Weights of a small transformer language model.
Size: 11 layers, MLP 1024 ReLU, 12M parameters.
Architecture: RMSNorm before each block, rotary positions, no biases in attention or MLP, embeddings untied during training, normalized queries and keys, local attention windows, paired heads, gated attention, attention sinks, value embeddings, an embedding shortcut, learned residual scales, skips across layers, weighted sums over earlier layers.
Training: a variant of Muon for these matrices, 664M tokens.
Each number is 128 + 32 x the weight over its row's rms, rounded and kept within 0 to 255. Layers, rows and columns count from 0. The size above them is the row's rms in percent of the matrix's.

# layer 4 MLP down (transposed), 1024x256, rms 0.0625, rows 465-491, columns 0-127
size [ 93 102  96 103  99  98  97 102  93 103 116 107 102  96  94 101  98  93  96  92  99 102 101 100  97  96 106]
[[150 200 146  60 150 125 137 174  91 115 119 184  92 165 174 155 138 100 121 136 122 126 202 101 111 106 113 177 128  97 105 173 132 155 117 135 151 164 132 135  61 144 146 114 143 227  73  95  98 117 125 136 125 141 142 109 132 163  63 118 192 118 105 200 117 180 125  82 156 172 171 161 148 140 142 121 134 131 109 142  95 121 194 135 172  80 114 171 151 198 143 104 146 129 136 168 106 157 116 116 142  57 104  98  86 100 151 142 120 151 129 143 110  95 143 149 151 180 168 106 158 107 178 122 111 140 118 130]
 [ 99 120 156  99 140 151  68 129 151 180 169  70 157 114 146 138 169 120 186 171 101 109  90  96  99 143  57 133 131 122 134 113 146  87 127 171 106 120 193 100 119 115 100 135 152 108  93 137 109 136 105 112 138  80 151 150  82 124 131 142 208 190 142 122 101 121 125 120 129 127 179 186 176 187 101 103 114 113  99 118 201 189 105 146 132 154 101 102 153 105  70  98 113 128 170 141 135 144  69  92 135 110 111 106 159 156  90  49 134 114 100 137 168 150 112 135  48 139 162  91 158 139 152  65 116 132  85 148]
 [100 136  47 144 109 140 142 109 122 194 109 108 119 155 164 137 141 134 124 175 131 142  78 142 132 128 101 146 174  98 104 113 153  70 144 139  90 154  69 141 101 114 155 139 112 108  82 125  78 150  96 194  35 124 168 141  99  91 144 149 105 152 137 156 142 137  91  87 115 173 103 112 185 115 163 163  52 165 144  98 151 124 153 151  95 118 112 117 123 145  90 122 210  68 214 110 179 112 113 187 141 178 147 124 108 108 156  76 198 158 153 149 146 152 139 119  98 140  90 123 118  47 187 182 140 156 151  84]
 [114 146 137 111  76 149  94  81 156 144 183 170 128 127 104  86 126 152 118 143  80 151 122 145 122 130 125 213 162 138  87 179  48 118  81 111 112 172 101 152 128 122 114 142 172 134 177 125 171 108  91  82 130 155 119 136 128 141 129 128 118 116 118 111 206 161 153 126 149  89 123 216 118 144 143  99 106 154 164 131 113 142 161  68  72 153 152  88 114 203 113 126 175  84 126 150 127 156  56 181 140 130  82  76 163  99 128 136 100  59  43 149 100 179 101 176 108 110 112 138  79 142  90 138 113 111 193 136]
 [154 140 128 124 139  90 110 112 160  79 169 143 152 156 136 132 134  95 137 149 167  60 147  84 123 143  68 113 106  91 116 124 138 141 123  75  78 108  70 113 115  90 198 104  78 106 104 127  93 138 108 120 129 100 140 154 148 136 123 189  67 189 150  69 178 134 115 126 178  91 138 118 125 143 109 122 122 144 141 132  84 181 196 169 142 117 141 138 162 126 170 164 136 119  85  21 112 205 166 112 110 121 153 178 162 143 110 161 125 127 167 100  89 100 167 129  88 104 139 108 112 152 142  83 126  70 171 128]
 [ 96 165 152 136 145  70 146 105 114 133 126  78 127 148 123 115 140 120 209 100 208 100 133 147 129 122 142 134 178 162 113 146 114 100 120 120 176 149  77 104  66 146 103 154 112 130 139 103 177 134 147 104 187 169  98 159 113 112 116 138  87 106  92 149 153 117 133 190 135 141 144 150 145 148 123 144  99  97 128 149 139 217  74 122  95 131 151 138 142 191 130 133 181 162 128 116  93 129 184 154  74 113 158 147 147 184 109 117 136 121 169 121 168 137 104 170 171 165 142  93 134  25  47 114 134 166 148 164]
 [119 126  87 116 131 126 148 170 122  89 125 142 175  89 113 106  75 155  88 131 130 125 108 123  63 121  91  68 151 112  80 159 127 138 108  99 140 136 143  69 166 128 154 126 121 137 138  82 138 147 132 173 111 122  89  93 125 181  92 135 109 124  45 134  87 117 109 212 129  98  99 212 117  72 136 131 146  74 132 154  78 172 106 137 104  15  68 122  75 166 191 137 124 182 129  97 155 154 152 121 121 157 123 164 145 140 133 102 178 150 119 115 106 108 150 147 133 139 127 136 112 174 117 108  69 139 126 119]
 [100 102 157 153 189 158 170 132  97 154 105 144 147 168  57 136 139 113  78 146  56 175 104 133 132  91 155  93 112 174 118 134  84 150  84 133  53 102  95 104 179 130  98  82  95 133 110 162 137 102  79 126 111 140  96  90 135  61 128 120  81 136 181 138 145 115 198 194 158 127 102 170 132 114 111 148 112 150  82 169 129 134  90 114 171 107 171  96 143 188 112 115 137 125 146 122 115 144  87 116 147 169 155 111 147 119 100 131  83 146 122 162 127 104  77 120  97  93 194 123 157 121 133 160 190 174 157 134]
 [131 136 100  70 125  92 152 146 158 120 103 166 118 130 149 111 129 133 137  98 138 111 126 122 133 136 185  68 134 108 115 159 165 131 124  95 178 117 136 118 107 101 144  61 149 158 103  97 175 172 112 114 192  89 148 116 123  56 170 114 162 146 103 138 191 149 142 127 192 178 116 108 124 107 162 159 126 128 161 102  91 182  72 145 109 122 125 171 100 162 135 122 127 129 157 145 107 174 116 121 229  90 177 106 144  88 129  72 144 118 102 146 140 139  96 154 152 149  97  77  76 103 149 111 142 125 138 179]
 [174 204 133 138 159 103 143  45 152 111  98 130 123 176 166 115 143 105 166  98  94 136 119 129 121 135 110 158 122  86 171 119  75 158 188 213 166 128 119 110  98 115  98 220 160 143 167  86 158  81 200 156 118 151  98 137 105  98 127 105 100  94 193 124 142 161 140 141 145 143  97 126 156 131 116 136  93 177 101 171 137 154  55 142 133 148 134 177 109 104 176  72 149 131 128  68  99  52  60 112 139 132 128 116 103 159 128 197 101 107 133 145 137 108 131 128 102  80 158 116 117  95 114 171 164 127  74  85]
 [156 127 165 122  93 189 126 131  94 157 136  84 132 163 169 100 104 176 160 150 164  62 130 150 145 113 161 139 128 121 126 111  83 126 167 161 155 166 153  84  69 160  89 171 154  87  98 187 149 161 145 181 104 117 136 101 143  54 128 111 109 112 145 142 133 140 142  76  77 103 141 110 102 117 179 101 106 111 122  83 156 214 135 147 167  93 125 135 138 170 102 107 172 123 108 149 121 124 108 102 178 148  70 121 118 148 118 112 147 132  94  92 157 182 205  77 145 110 145  66 146 101  91 130 137 130 158  81]
 [170  93 160 153 149 113 158  97 123 114 146 103  69 113 122 101 167 167 101  62 146 143 159  71 130 106  42 160 156 151 161 124 156 101 109 126 154 152 136 194 141 192 129 125 117 131 111 158 125  95 174 135 149 120 128 166 161 109 166 209 121 112 155 169 129 141 146 104 184 150 135 161 103 157  97 159 115 141  72  97 144 101 187 125  82 104 129 116  81 128 185 163 100 146 113 119 182 123 158 133 166 140 139  99 109 171  99 143  55 105  96 135 176  89 168 120 122  87 149 131 125 113  70 134 157  74 128  66]
 [132 164 144 147 149 188 181 171 149 144 135 151 140 174 218  95 113 131  68 218 176 111  92  98 157 142 101 131 124  99 125 166 117  95 120 139 147 192 103 160 162 155 200 157 109  21 166 113 142 134 119 119 109 134  84  98 178 118 153 111 103 192 102 148 132 148 148 130 183 155  91 145  94 121 113 127 182 129  84 151 134 131 162 166 145 139 166  99  92 108 127 153 100 183  99 134 142 210 177 125  68 147 150  68 115 143 190 107 153 120  84 147  95 133 127  43  72  81 145 128 151  87 195 138 141 151 136 125]
 [141 172 115 124 139  67 153 106  90 105 134 140 105 109 141 138 103  82 121 164  89 123  93  92 131 125 162 152 141 210 108 171 138 160 133 162 134 172 131  73 172  97 144 118  80 156 111 157  58 128 123 127 189 134  86 115 168 116 153 129 128 147 153 143  86 110 115 174  24 144 216 177 135 141 135 129 106 178 109 128 100 192 131 156 188 105  90 185 116  91 106  54 146 131 208  92 126 144 135  89 115 104  84 151 140 154 119  77 120 132 136 117 103 161 152  61 106  94  94 184 159 115 118 130 122 131 190  91]
 [ 95 155 128 129 166 125 111  90 117 135 132 133  92  84 140 145 128 163 165 113 156 133 153 115 119 141  68 158 139 127 151 169 152 102 141 107 168 145 197 173 111 149 135 122  95 148 157 160 120 137 145 169 186 132  96 122  99 150 137  61  87 140 188 149 158 175 119  76 134 136 118 169 156 149 167  95  96 184 175 130  87 161 160 136 158  70 133 140 104 119 164 100  86 108 103 153 192 169 148 173 163 116 135  73 134 106 180 111 144 173  91 108 156 126 143  96 139 101 105 123  68  79 107 120  98 176 120 124]
 [180  98 154 129 156  86  76  91 104 145 161  95 102 155 168  96 108 140 160 120 151 198  88 125  71  71  59 103 109 145 144 149 151  89 118 160 112 155 143 134  82  92  90 138  83 208  56 159 154 123 119 174 151 137 171 175 114 105 142 120 104 141 101 111 152 128 148  79 129 156 147  95 205 125 103 168 123  92 123 106 142 118 128 181  89 132 155 182 129 158 170 112  64 104 155 128 144 162 140 161 120 113 116  94 117  82  95 106 164 131 115 118 157  99 141 147 122 179  69 133 101  84 141 160  77  99  97  46]
 [102  85 144  69 110 160 142 212 104 125 131  78 129 132  80 149  54  71 111 181  75 115 121 224 178 112  94  98  77 168 103 144 103  78  90  82 150 138 117 112 110 120  90  95 109 182  90 110 121 128  79 166 115  68 118 152 163 189 107 133 106 108 110 113 160 109 182 126  65 190 130 221 126 133 114 158 167 144  89 176 142 104 149 135  67 123 128 106 121  92 186  71 136 123 178 158 122 100 159  84 171 100 117 142 173 182 106 185  95 193 138 138 143 119 113 121 102 153 133 176 123 131 160 137 158 135 145 172]
 [129 130 170 150 122 129 171  96 138  91 103 200 110  92 143 149 121  88  92 162  85 123  54 137 154 139 113  92 201 104 140 106  85  89  88 158 122  86 108 115 115 169 183 137 151 125 143 112 147 106 117 142  64 138 116 108 131 153 118  90 151 141  92  97  84  76  97  97 112 165 116 115 118 184 154 153  92 106 132  96 108 122 173 122 140 193 175 110  76  73 192 108  90  93  96 107 147 116 203 128 153 190 174 124 161  95 115 114 114 135 169 155 162 117  67 116 122 133  95 129 125 101 151 165 141 126 177 141]
 [ 99 151 147 136 132 134 113 137 191 107 122 135 146 123 137 116 154  92 139 136 123 116 133 146 114 132 107 198  79 130 164 106  99 148 134  67  92 129 155  73 107 156  96  74 159 187  81 185 176 123 156 177 132 126 148 111 185 135 187 168 128 166 122 141 154 117 106  64  82 176 128 118 109 182 131 130 118 138 121 140 156  91 111  15 127 126  85  85 105 115 147 119 108 144 135  85 137 163  93 121 154  97 180  73 180 122 126 124 213 127 134  96  51 154 186 198 115 107 153 131  99 160 120  99 192  94 122  99]
 [141 101 170  64 102 191  93  94  86  81 117 131 117 129 111 111 154 156 119 103 119 137 111 174 122 141  90 129 125 179 134 101 128 123  99 141 142 173  96 108  98 137 156 124 150 137 102 141 127 130 163 108  95 144 138 145 109 121 162 127  92 128 150 155  86 103  87 147 170 144 153  38 183 120 112 170 149  88  83 143  81 144 125 166 158 105 133 154 112 136 148 130 120 175 101 132 179 161  85 119 110  83 134 127 127 181  50 124 112 150 189 217 174  59 125  97 181 144 127 165 156  91 130  73 129 137  83  82]
 [181 108 160 127 189 126 113 166  88 118 121 124 160 112  61  91  93 124 164 111 189 117 136  76 126 121 181  96 128 131 136 119  84 109 108  83 119 167 105  66 132  87 113  64 123 135 192 158 148 113 154 104 170  94  84  94 112 157 192 163 123 100 173 156 151  89 103  83 121 164 110 109 123 125  78 178 115 146 136 115  73 135 150 116 210 130 100 142 137 122 174 143 119 121 108 103 189  96 126 133  83 189 170 132  72 201 120 127  99  74 154 139 103 113 111 145 181  94 137  97 110 161  90 144 119 106 169 115]
 [130 120 194 140 100 147 125 181  99 139 118 130 131 130 177  87  85  93 138 110 104 146 128 137  86 111 149 124 170 139 100 110 114 126 129  94  84 149  92 121 115 127 102 134 130 124  95 121 117  87 140 173 156 120 150 105 125  78 135 102  98 168  72 116 212 102 113 120 118 132  88 176 147  79  75 151 125 145 120 115 150 125  67 119 114 106 153 200 153 130 162 125 164 190  91 104 138  96 154  96 122 133 150 144 134 117 102 170 160 144 146 119 125 120 133 185 178 104 108 133 136 194 114 210 141 209 168 164]
 [112 121 162  84 171  62 215  64 103 149 115 145  82 126 138 169 143 144  69 140  90  87  66 102 140 137 138 192 125 187 169 131 139 134 104 162 138  95 107 107 169  96 173 176 126 112 198 146 101 132 122 132 103  95 157 107 130 105 132 120 131 125 130 128 139 135 164 119 120 109 107 111 151  93  95 125 105 137 126 135 113 141  99 179 119 148  97 173 113 153 140 124 111 105 175 129 133 190  71 150  95 118 110 178 137 154 127 133 151 132 101 117  94 112 140  77  89 150 183 103 156 105 147 150 153 163 156  94]
 [176 156 119 139 184  72 124  73 109  70 143 144 100 176 104 159 114 162 168 154 153  87 141 103  95  51 130  56 107 172 125 101 107 125 177 160 152 195 112 154 115 156 147 130 164 143  84  97 131 144 144 100 143 120 122 133 192 133 182  92 168 152 126 144 148 144 105 227 129 154  98 152 136 121 156  71 120 144  87 187 136 134 135 133 109  98 105 137 181 159  87 109 129 139 115  90 130 106 164 169 173 143 117 129 136 128 150 118 153 118 170 133 122 137 182 175 182  85 176  70 155 105 144 127  94 165 171 107]
 [112 187 143 163 146 123  87 136 165 148 150 188 175 208  58 118 113  90 138  79 145 198  94 157  96 104 163 103 129 160 147 198  71 165 140  88 133 163  27 133  99 152  50 177 187 205 172 156 177 141 113 186  96 154 137 122 167 150  92 101 117  97 135 192 112 130 116 148 122 151  97 145 122 177 126  81 165 113  82 195 154 184 124 158 143 137 118 121 116 156 118  97 141 145 119 142 135 128 197 126 110 124 158 110 117 135 115 111  99 175 118 136 139 135 131 134 173 119 112 121  81  95 162 138 157 142  88 122]
 [131 176 124 107 126 105 179 157  37 183 166 167  94 164 166 148 140 160 120 158  73 179 124 112  86 135 160 111 110 135 108 113 143 143 119 152 161 112 110 140 159 185  66  67 164  93 103  87 149 112 104 119 127 123 129 116  94 166 116 200 102  96  95 154  92  90  69 184 137 122  96 182  88 119 130 121 147 122 138 192  67 166 136 161 163  96  85 165 197 115 144 184  66 123 141 133 115 104 146 178 168 121 163 109 111  96 119  76  64  99  75 104 139 113 186  99 108 159 117 129 130 225  95 147 129 114  56  94]
 [ 92 150 155 123  97  78 174 122 108  77 107 165 140 131  81 114 147 127 124 139 145 146 154  87 101 114  77  94 171  71 128 139  88 114 144 197 137 174  78  50 130  96 152  90 139 165  99 117 130 177  83 125  91 140 133 158 128 132 169 125 185 165 157 130 153 124  80 127 138 133 131 179 156 137 155  81 131 157 155 107 122 104 152 142 131 212 171  99  61 129 140 128 110  96  97 133  78  92 131 115  59 192 127 193 144  92 120 118 133 160 111 111 134 104 113 101  90 131 100 108  93 125 119 218  76  85 113  87]]
# layer 4 MLP up, 1024x256, rms 0.125, rows 466-492, columns 0-127
size [103 100 103 102  93 102  96  96 107 109 105  97  99 100 108  96  96  98  98  98 106  98 104 102  94 107 101]
[[ 55 141 107 137 166 120 201 173 158 137 114 163 127  86 127 117 138 109  34 180 109 113 130 130  85 132  82 153 114 103 122 146 114 167  88 170 112 135  68  89 101 118  96 122 141 163 102  75 160 132  64 160 144 137 122 123 108 148 116  96 110 128 126 106  97 107 110 122 165 121 108 144 112 147 144 171  43  99 100 148 105 134 117  85 136 165 156 118 134 153 124 151 175  88 157  87 142  50 122 177  97 163 138 105 144 116 155 130 190 108  65  90 178  89 169 188  93 154 174 118 152  94 123 104 115  98 128 223]
 [121 102 140 120  92 121  86 232 114 133 194 121 135  82  91 144  87 130 117 160 146 131 152 137 138 189 119 111 148 150 146 160  97 137 124 141  86 137 174  79 172 201 166  88 124 168 147 159 125  90 102 103 110 121 110 184 122 113 149 112 188 117  50 122 127  97  54 124 121 154 108 104 114 105  78 117 138 197 165 131  96 129 124 159 116 100 123 130 142 165 112 153 147 108 123 154 129 101  84 170 146  95 117 123 182  96 124 144  86 143 126 123 173 120 194 101 114  77 137 132 141 108 141 152 166 119 142 138]
 [118  98 105  89 147 133 108 148 118 147  97 140 115 114 127  77 160 150 124 183  54 164 155 147 141  90 161  68 160  62 143  50 109 155 176 122 159 113 149 132 153 146 149 127 151 177 108 143 126 213 105 129 197 101 152  93 151 172 184 108 108  91 149 147  84  75 106 108 144 190 127 201 149  91 172 132 112 138 116 143 146 163 170  66  77 130 167  98 161 121 113 131 167 130 206 106 121 113 156 130  98 175 123  81 106 159 118 102 111 154 124 168 155 105 148 175 103 102 108 105 160  97 156 169 151 123 139 143]
 [159 141 105  99 116 162  62 172 162 142  86 128 135  86 107 132 134 112  88 101 217 125 109 122 152 174 151 133 110  48 192 107 123 101 165  97 150 128  41 152 149 137 149 102 143 140  75  96 137 153 117 198 177 143 153  96 172 128 136 133 121 113 132  75 132 128 137 136 100 138  81 136 136  79 147 125 196 144 142 144 106 131 197  99 135 114 170  87  97 125 129  97 107 172  65 132  90 168 130 134  80 173  98 154 147 162  96 112 162 140 152 126 128 148 143 208 141 126 158 160 112 109 103 104 167 140 135 118]
 [ 94  88 113 112 101 186  83 188  97 123 165  99 129 146 111 119 179 101 154 164 158 107 119  92 182  80 110 160 101 165 107 108 149 118 124 118 182 108 183 140 126 113 125 102 104 167 170 106 105 111  93 146 107 154 153 138 184 146 123 124 112 184 117 123 117 155 106  88  88 157 148 110  82 146 143 115 129 120  48  85 141 152  82 172  68 144 170 111 126  80 159 132 137  97 122 166  84  75 161 126 131 143 129 109 150 101 135 191 102 129 128 167 174 118 127 118  85 108 179 140  45  52 104 127 192 152  92 155]
 [128 137 162 156 154  76 155 149 159 151 121 111 169  65  99 102 173 132 119 116  83 119 132 190 125 108 162 128  83 121 163 164 102 110 150  85 104 132 163 157  78 100 124 111 198 155 129 192 155  90 120  92  94 124 154 160 105  87 162 149 163 179 125 116 154 155 136 166 139  98 141 156  88 132 152 171 152 183 193 121 100  50 140 109  57 131 109 142 133 200 138 212 170 129 121  86 106  84 138  98 102 160 119 107  96  90  99 108 136 184 152 153 161 120  86 156 133 146 203 153 152 120 127 132 108 163 158  94]
 [159 124  58  85 135 113  79 114  91  67 105  90 119 161 137 109 143 126 147 153 105 163 121 101 102 120  88 105 163  96 149 119 103 133 156 165 129 128  95 110 116  98 214 131 121 110 193  90  76 109 145 169 204 137  80 159 120  92 143 187 112 119  81  32  83 134 103 111 109 124  78 113 104 109 108 132  99 119  91 176 120 182 102 139  87 167 132 145 116 114  98 106 129 123 113 143 140 139 156 120 173 150 160 180 203 109 120 159 127  27 123 105 166 145 129  96 160  68 112 156 139 108 144  84 118  75  57 109]
 [128  77 131 112 122 134  61  94 149 120 142 167  79 150 130 131 128 155 169  85 170  93 133 137  78 152  68 114 178 163 100 127 125 101 166 124 130 103 151 166  75 118 106 142 195 150 131 173 148  98 159 148 122 143 128 231 150 127 160 132 124  92 147 124  85  89 132 168 159 133 130  92  83 100 111 107 131 169 142 134 169 120 167 165 184 165 147 135 150 114 131 156  93 119 136 127 107 204 148 180 162 166  94 149 145  89 142 167 159 129 131  83 117 107 110 125 108  93 104 103 155 111 121  86  99  89  92 155]
 [ 99  53 107  95 111  62  67 138 132 166 154 108 142 170 168 116 191 164 176 162  75  83 117 109  86 106 149 127 163 168 130 158 105 162 117 185 133  83 158 109  99 150 129 112 111 167 156 123 129  96  48 147  91 151 185  80 104 141 167 135 108 183 122 133 134  86 109 154 120 160 124 160 132 123 118 127  59 126 164 126 119 171 150 128 102 116  94 194 137  95 138 100 109 149 184 163 167 128 127 156 120 128 150 117 174 106 172 145  95 107 101 162  98 114 128 176 147 158 156  65 184 186 175 138 153 120 128 141]
 [131 104 196 117 139 132 116 177 113  88 136 111  72 144  85 111 125  70 115 120 138 208  52 137 114 169 138 150  97 149 136 113 101 191 183 126 162 131 141  88 123 146  83  74 178 136 134 125 135 148 193 119  97 124 151 127 123 130 120 167 149 148 180 127 136 164  91 111 173  74 162  64 106 128 189  32 123 115 126  92 180 166 162 108 185 171 102 144 110 127 102 124 128 114 154  67 153 187 113 150 126  54 183 160 123 140  76  88 150 148 146 122  95 176 117  93 140 123 181 116 111 119 126 149 169 151 116 181]
 [113 127 148 168 138 141 109  72 104 165 178 145 171 185 108 143 126 111  93 130 108  84 199 115  59 162 135 126  86 132 122 140 165  76 101 122 164 199 138 107 104  99 115 134  97  95 167  91 163 138 146  84 175 133 146 188 152 172 173 149 134  98 105  90  83  99 164 148 169 118 118 103  69  79 112 131 130 126  78  88 123 149 178 143 157 147  87 163 125 131 130 141 104  82 125 158 119  99 193  86 112 140  88  70 136 165 160 107 173 107 184  90 128  86 129 122  59 139 169  99 138 141 165 134 134 109  82 123]
 [135 127  92 138 126 173 133 133 120 127 134 150 129 101 109 132 100 112 189 153 154 171  55 114 119  99 106 135  84 186 160 115 124  93 107 113 140 128  46  99 113 144 141 152 160  62 147 125  76 152 100 163 124 122 158 109 119 107 122 100 155 135 137 161 131 113 122 129 177 143  77 114 150 131 149 125 133 162 108 100  94 128 114 127 108 173 102 145 100  82 119 114 108 136 142 166 177 180  27 131 168  95  93 106 110 137 118 132  94  88  96  77  65 128 145 159 116 132 112 105 146 145 196  75 114  84  93 140]
 [133  94  72 178 112 104  46 130 159 167 166  83 166 154 146  56 105  96 121  78 162 103 192 105 117 117 116 172 113  72  96 141 151 152 155 167 172 177 101 191 106 104  97  75 133 132 100 139 180 165 148 116 123 103 126  87 169 150 115  88 108 133 117 126 125 164 110 137 166  53 107 104 136 108 106  91 110 116  94 172 151 166 169 155  29 132  81 155 173 111 148 184 147 110  86 156 113 143 130 118 159 121 119 150 128 146 156 145 131 157 115 144 122 112  87 101 166 202 169 126 101 123 130 182 116 145 148 115]
 [ 96  89 105 191 129 136  74 153 155  90 126 107  72 121 179 109 140 171 133 129 105 167 136  89 113 136 109 194 122 110 103 154 157 150 119 148  93  99 138 174 148  88  82  78 150 135 171 145  15 117 170 118 171 125 166 128 171 111 153  75 157  84 131 149 101 112 165 136 151 100 100 113  82 112 120 159 134 145  89 109  93 111 125 107 160 150 127 119 154  65 116 158 148 132 128 128 176  98  78 155 170 154 153 104 168 161  80  65  77 168 126 131  87 172 150 129 211 112 155  69 164 100 102 139 146 158 129 164]
 [191 149 114 120 138  72  57 127 178  59 145 171 136 117 167 122  79 123  93 129 158 168 112 140  76 164 151 109  95 161  96 147 141  69 145 120 106 136  91 197 147 165 135 130 143 136 124 109 101 108  75 131 164 155 119 131 157  45 153 107 142  85 131  96 151 154  85 120  50 139  91 143 136 168  75 125 151 203 133 102 135 107  72 140 169 126 127 118 122 117 146 102 144 115 135  94 101 153 128 108  97 100 121 153 138 132  97 103 196  86 147  87  65 107 139 154 128 157 187 154 113 141 112 151 142 112 129 135]
 [112  54 127  66 125 137 107 182  93  88  74  90 149  62 132  87 179 119 157  71 100  97 112 162 120 126 119 178 125 157 119 147 122 144 176 116 121 104 106 145 130 152 203 107 177 102 148 156 144 178 126 105 105 167 106 107 163 157 145 184 110  46 152 137 123  94 143 114 137 169 165 149 114 159 133 121 151 125 177 127 115 120 129 173 173 144 108 164 131 140 119  79 180 167 132 149 105 139 135  93 123 102  57 147 142 122 136  88  85  58 157 172 167 138 139 107  87 124 182 201  68 126 179  87 129  99 161 102]
 [150 158 128 108 107 148 161 102 182 112  71 168 158 109 160 115 132  97 146 120 120  86  84  80 136 183  46 153 142 125  81 124  93  67 104 164 115 142 132 128 118 163  89 193 181 125 105  97 142  82 108 157 131 110 124 117 163 129 132 148 155 148  91 107  98 139 150 119 154 100 110  44 122 100 117 148 168 147 111 153 105  87  97 128 162 130  95 166 134  79 105  44 100 150 101  60 185 167 177  68 125 151 138 109 186 101 140 137 136  55 177 151  43 153 130 167  84 114 106 127 116 157 125 183  77 111 109 104]
 [116  94 115 148 109 163 138 132 149  73 169 101 147 178 138 150  95 133 129 136 101 127 112  67 121 131 115 101 138 210 165 105  94 133 142 118 152 138 156 138 139 150 160 192 208 130  90 103 141 127 143 139 148 122 123 182 147 145 192 100 124  61 116 185 110 114 108 124 111 116 130 148  85  92 153 123 147 146 122  67 115 166 111 144 108  67  73 114  89 166  61 117 138  73  92 162 159 162  87 112 163  76  42 109  89  80  65 159 125 173 146 132 156  86 121 136 135 137  86 138 140 131 125  98 170 153 136  96]
 [147 144 105 181 102 146 156 121 147  74 199 166 132 135  87 116 121  96 116 144  99 146 155 134 103  86 117 157 116 113 135 115 145 162 121 101 151  79 128 144 144 123 123 148 152 189 110 136  90 110 125 105 130 139 157 137 122 149 127 129 118 107 176 107 138 116 134 122 140 119 125 128  95  91  81 128 160 183 184  91 162 115  97  83 172 138 142 163 151 174  53 180 149 130 176 126 100 171 127 126  89 133 146 169 141 125 157  99  64 187  74 165 117 138 108 119 130 118 100 125 121 142 102 163 101 133 105 201]
 [155 139  97 125  99 143 115 133 104 136 127 169 187 190 120 120 117 168 113 136 136  99 120  70  81  92 142 149  65 127  88 107 120 141 105  94  75 153 141  75 103 113 126  87 116 159  73  69 166 113 103  57 112  99 100 118 155 132  84  81 140 138 159  97 157 164 128  77 101  89 144 138  73 122 149 181 153 130 160 148  99 111 151 163  97  89 112 119 133 145  94 115 100 122  93 177 160 146 175 146 102 161 173 117 132 143 127 113  90 160 184 117  77 171 113 113 111 123  88  75 133 154 123 191 166 142 134 175]
 [167 163 187 121 126 132 116 160 122 146 112 174  76 113  83 166 141 115 143 115 113 162 190 153 165 126 138  96 112 148 120 114 124 154 130  98 159 138 210 143 149 118 138 152 122 149 155 109 157 156 159 120  76 147 155 157 141 152 106 174 151 207 145 119 138 143 139 108 159 163 136  94 168 121 163  74 137 163  84 115 151 126 146 113 141 105 118 162 178 126 150 135 147  68 165 105 141 179  29 117 185  70  83 113 184  97 121 112 127 147  62 149 137 128  92 166 134 155  81 164 191 177 145  93  83 136 143 156]
 [ 97 102  80 117  66 161 152  91 128 131 125  71  91 126 149 123  65 102  84 150 145  96 151 119 106 176 145 153  97 151  84 128 138 110  86  71 115 142 145  98 181 146 162 171 165 174  52  72 138 139 137 155 113 117  89 133 142 115 124 102 140  42 109  91 202 115  99 106 165 182 114 100 142  71 110 139  94 121 133 151 137 121 169 127  66 110 148 115 141 138 133 162  83 164  93 136 133  75 101 117 106 180 148 127 143 131 180 138 165  50  74 138 117 126 131 142 192 120 118  92  98 142 161 125 120 113  87 177]
 [ 98 169 128 145 111 161 161 126  95 164  84  72 168 155  76 163 146 164 126 146 151 149  86 115 112 117 124  89 134 126  91  95  97 168 157 124  84 121 163 175  88  80 152 122 104  88 120 123 121 149 121 118 144 130 112 199 171 151 167 142 154 151 162  95 160 136 139 167  32 148 157 113 108 111 127  80 153 124 128 115 150 149 102  84 126 109 127 127 130 121 109 156 110  91 113 122 113 166 104  89 103 114 163 134  88 109 165 139 150 159 123  85 171 201 197 121 100  85 106  52 118 144  82 144 142 147 151 162]
 [176 131 113 113 140 147 120 147 139 155 117 110 185 127 164 172  78 138 146 153 148 125 191 149 148  94 105 123 110  83 164 149  94 136  84 169 171 132 118 131 190 148 184 138 218  90 106  98 128 175 111 121 104 115 110 181 118 173 115 136  89 150 174  76 172 128 111 109 149 157 114 145 137 101 104  74 108 137 172 112 132 174 126  96 120 148  88 153 191 119 116 107 178 108 210  87 119 105 127 133 116 152 128 119 137 120 116 172 104 116 145 123  96 130 169  86  88 183 116 115  91 132 176 122 161  78 121 136]
 [105  79 107 141 134  99 119 128 162  88 103  99 101 109  61 169 123 136 107 110 158  84 154 119 107 112  85 162 144 129  90 127 120 157 124  39 111  85 104 117  49 105 109 168 195 139  94 106 155 131 149 118 183 147 120 121 174 144 135 134 107 181 165 137 102 140 155 111 114 132  93 161 184  60 109  50 162 197  96  78 144 137 121 122 163 171 153  57 143 119 116 145 148 157 107  90  94 116  66 102  66 101 131 133 125  89  82 168 186 102 159 123 181 110 125 130 114 105 187 138 176 154 178 100 178 153 157 109]
 [149  76 128 172  93 156  96 112 129 130 134 165  93 167 121 121  99  88 189  70  74 156 128  66 148  63  98  79 104 104 152 161  83 141  97 157 176  80 152  90 121 110 182  88 111 162 179 133 156 153  78 102 153  83 136 161 156 177 202 140 161 151  99 155  95 116  92 129 121 108 120 144 119 112 144 127 145  76 174 143 208 108  98 175 150 174 153 112 160  51 103  79 121 119 138 189 112  74 145 150 127  80 124 184 150 119 130 120 114 167 211 158  76 122 119 137 134 141 140  96 104 149 153 148 170  99 123 124]
 [148 157 125 135 104  56 164 156  99 129 146 137 157 146  90 103 133 136 146 106 148 173 164 101  68 186 109  88 132 106 102 160 118 188 204 184 147 129 116 123  97 137 165 121 145 137  84 169 117 173  79  84 148 109 154  82 113 122 121  72  91 151 176 118  99 160  96 102  63 106 122  69 163 112 119 104 114 127  78 113 193  93 172 118  62 136 113 117 107 108 185 124 148 154 117 115 134 136 104 148 124 117 136 135 170 100  81 174  50 181 120  92 184 180 105 174 105 120 100 123 105 191 102  95  89 143 155 120]]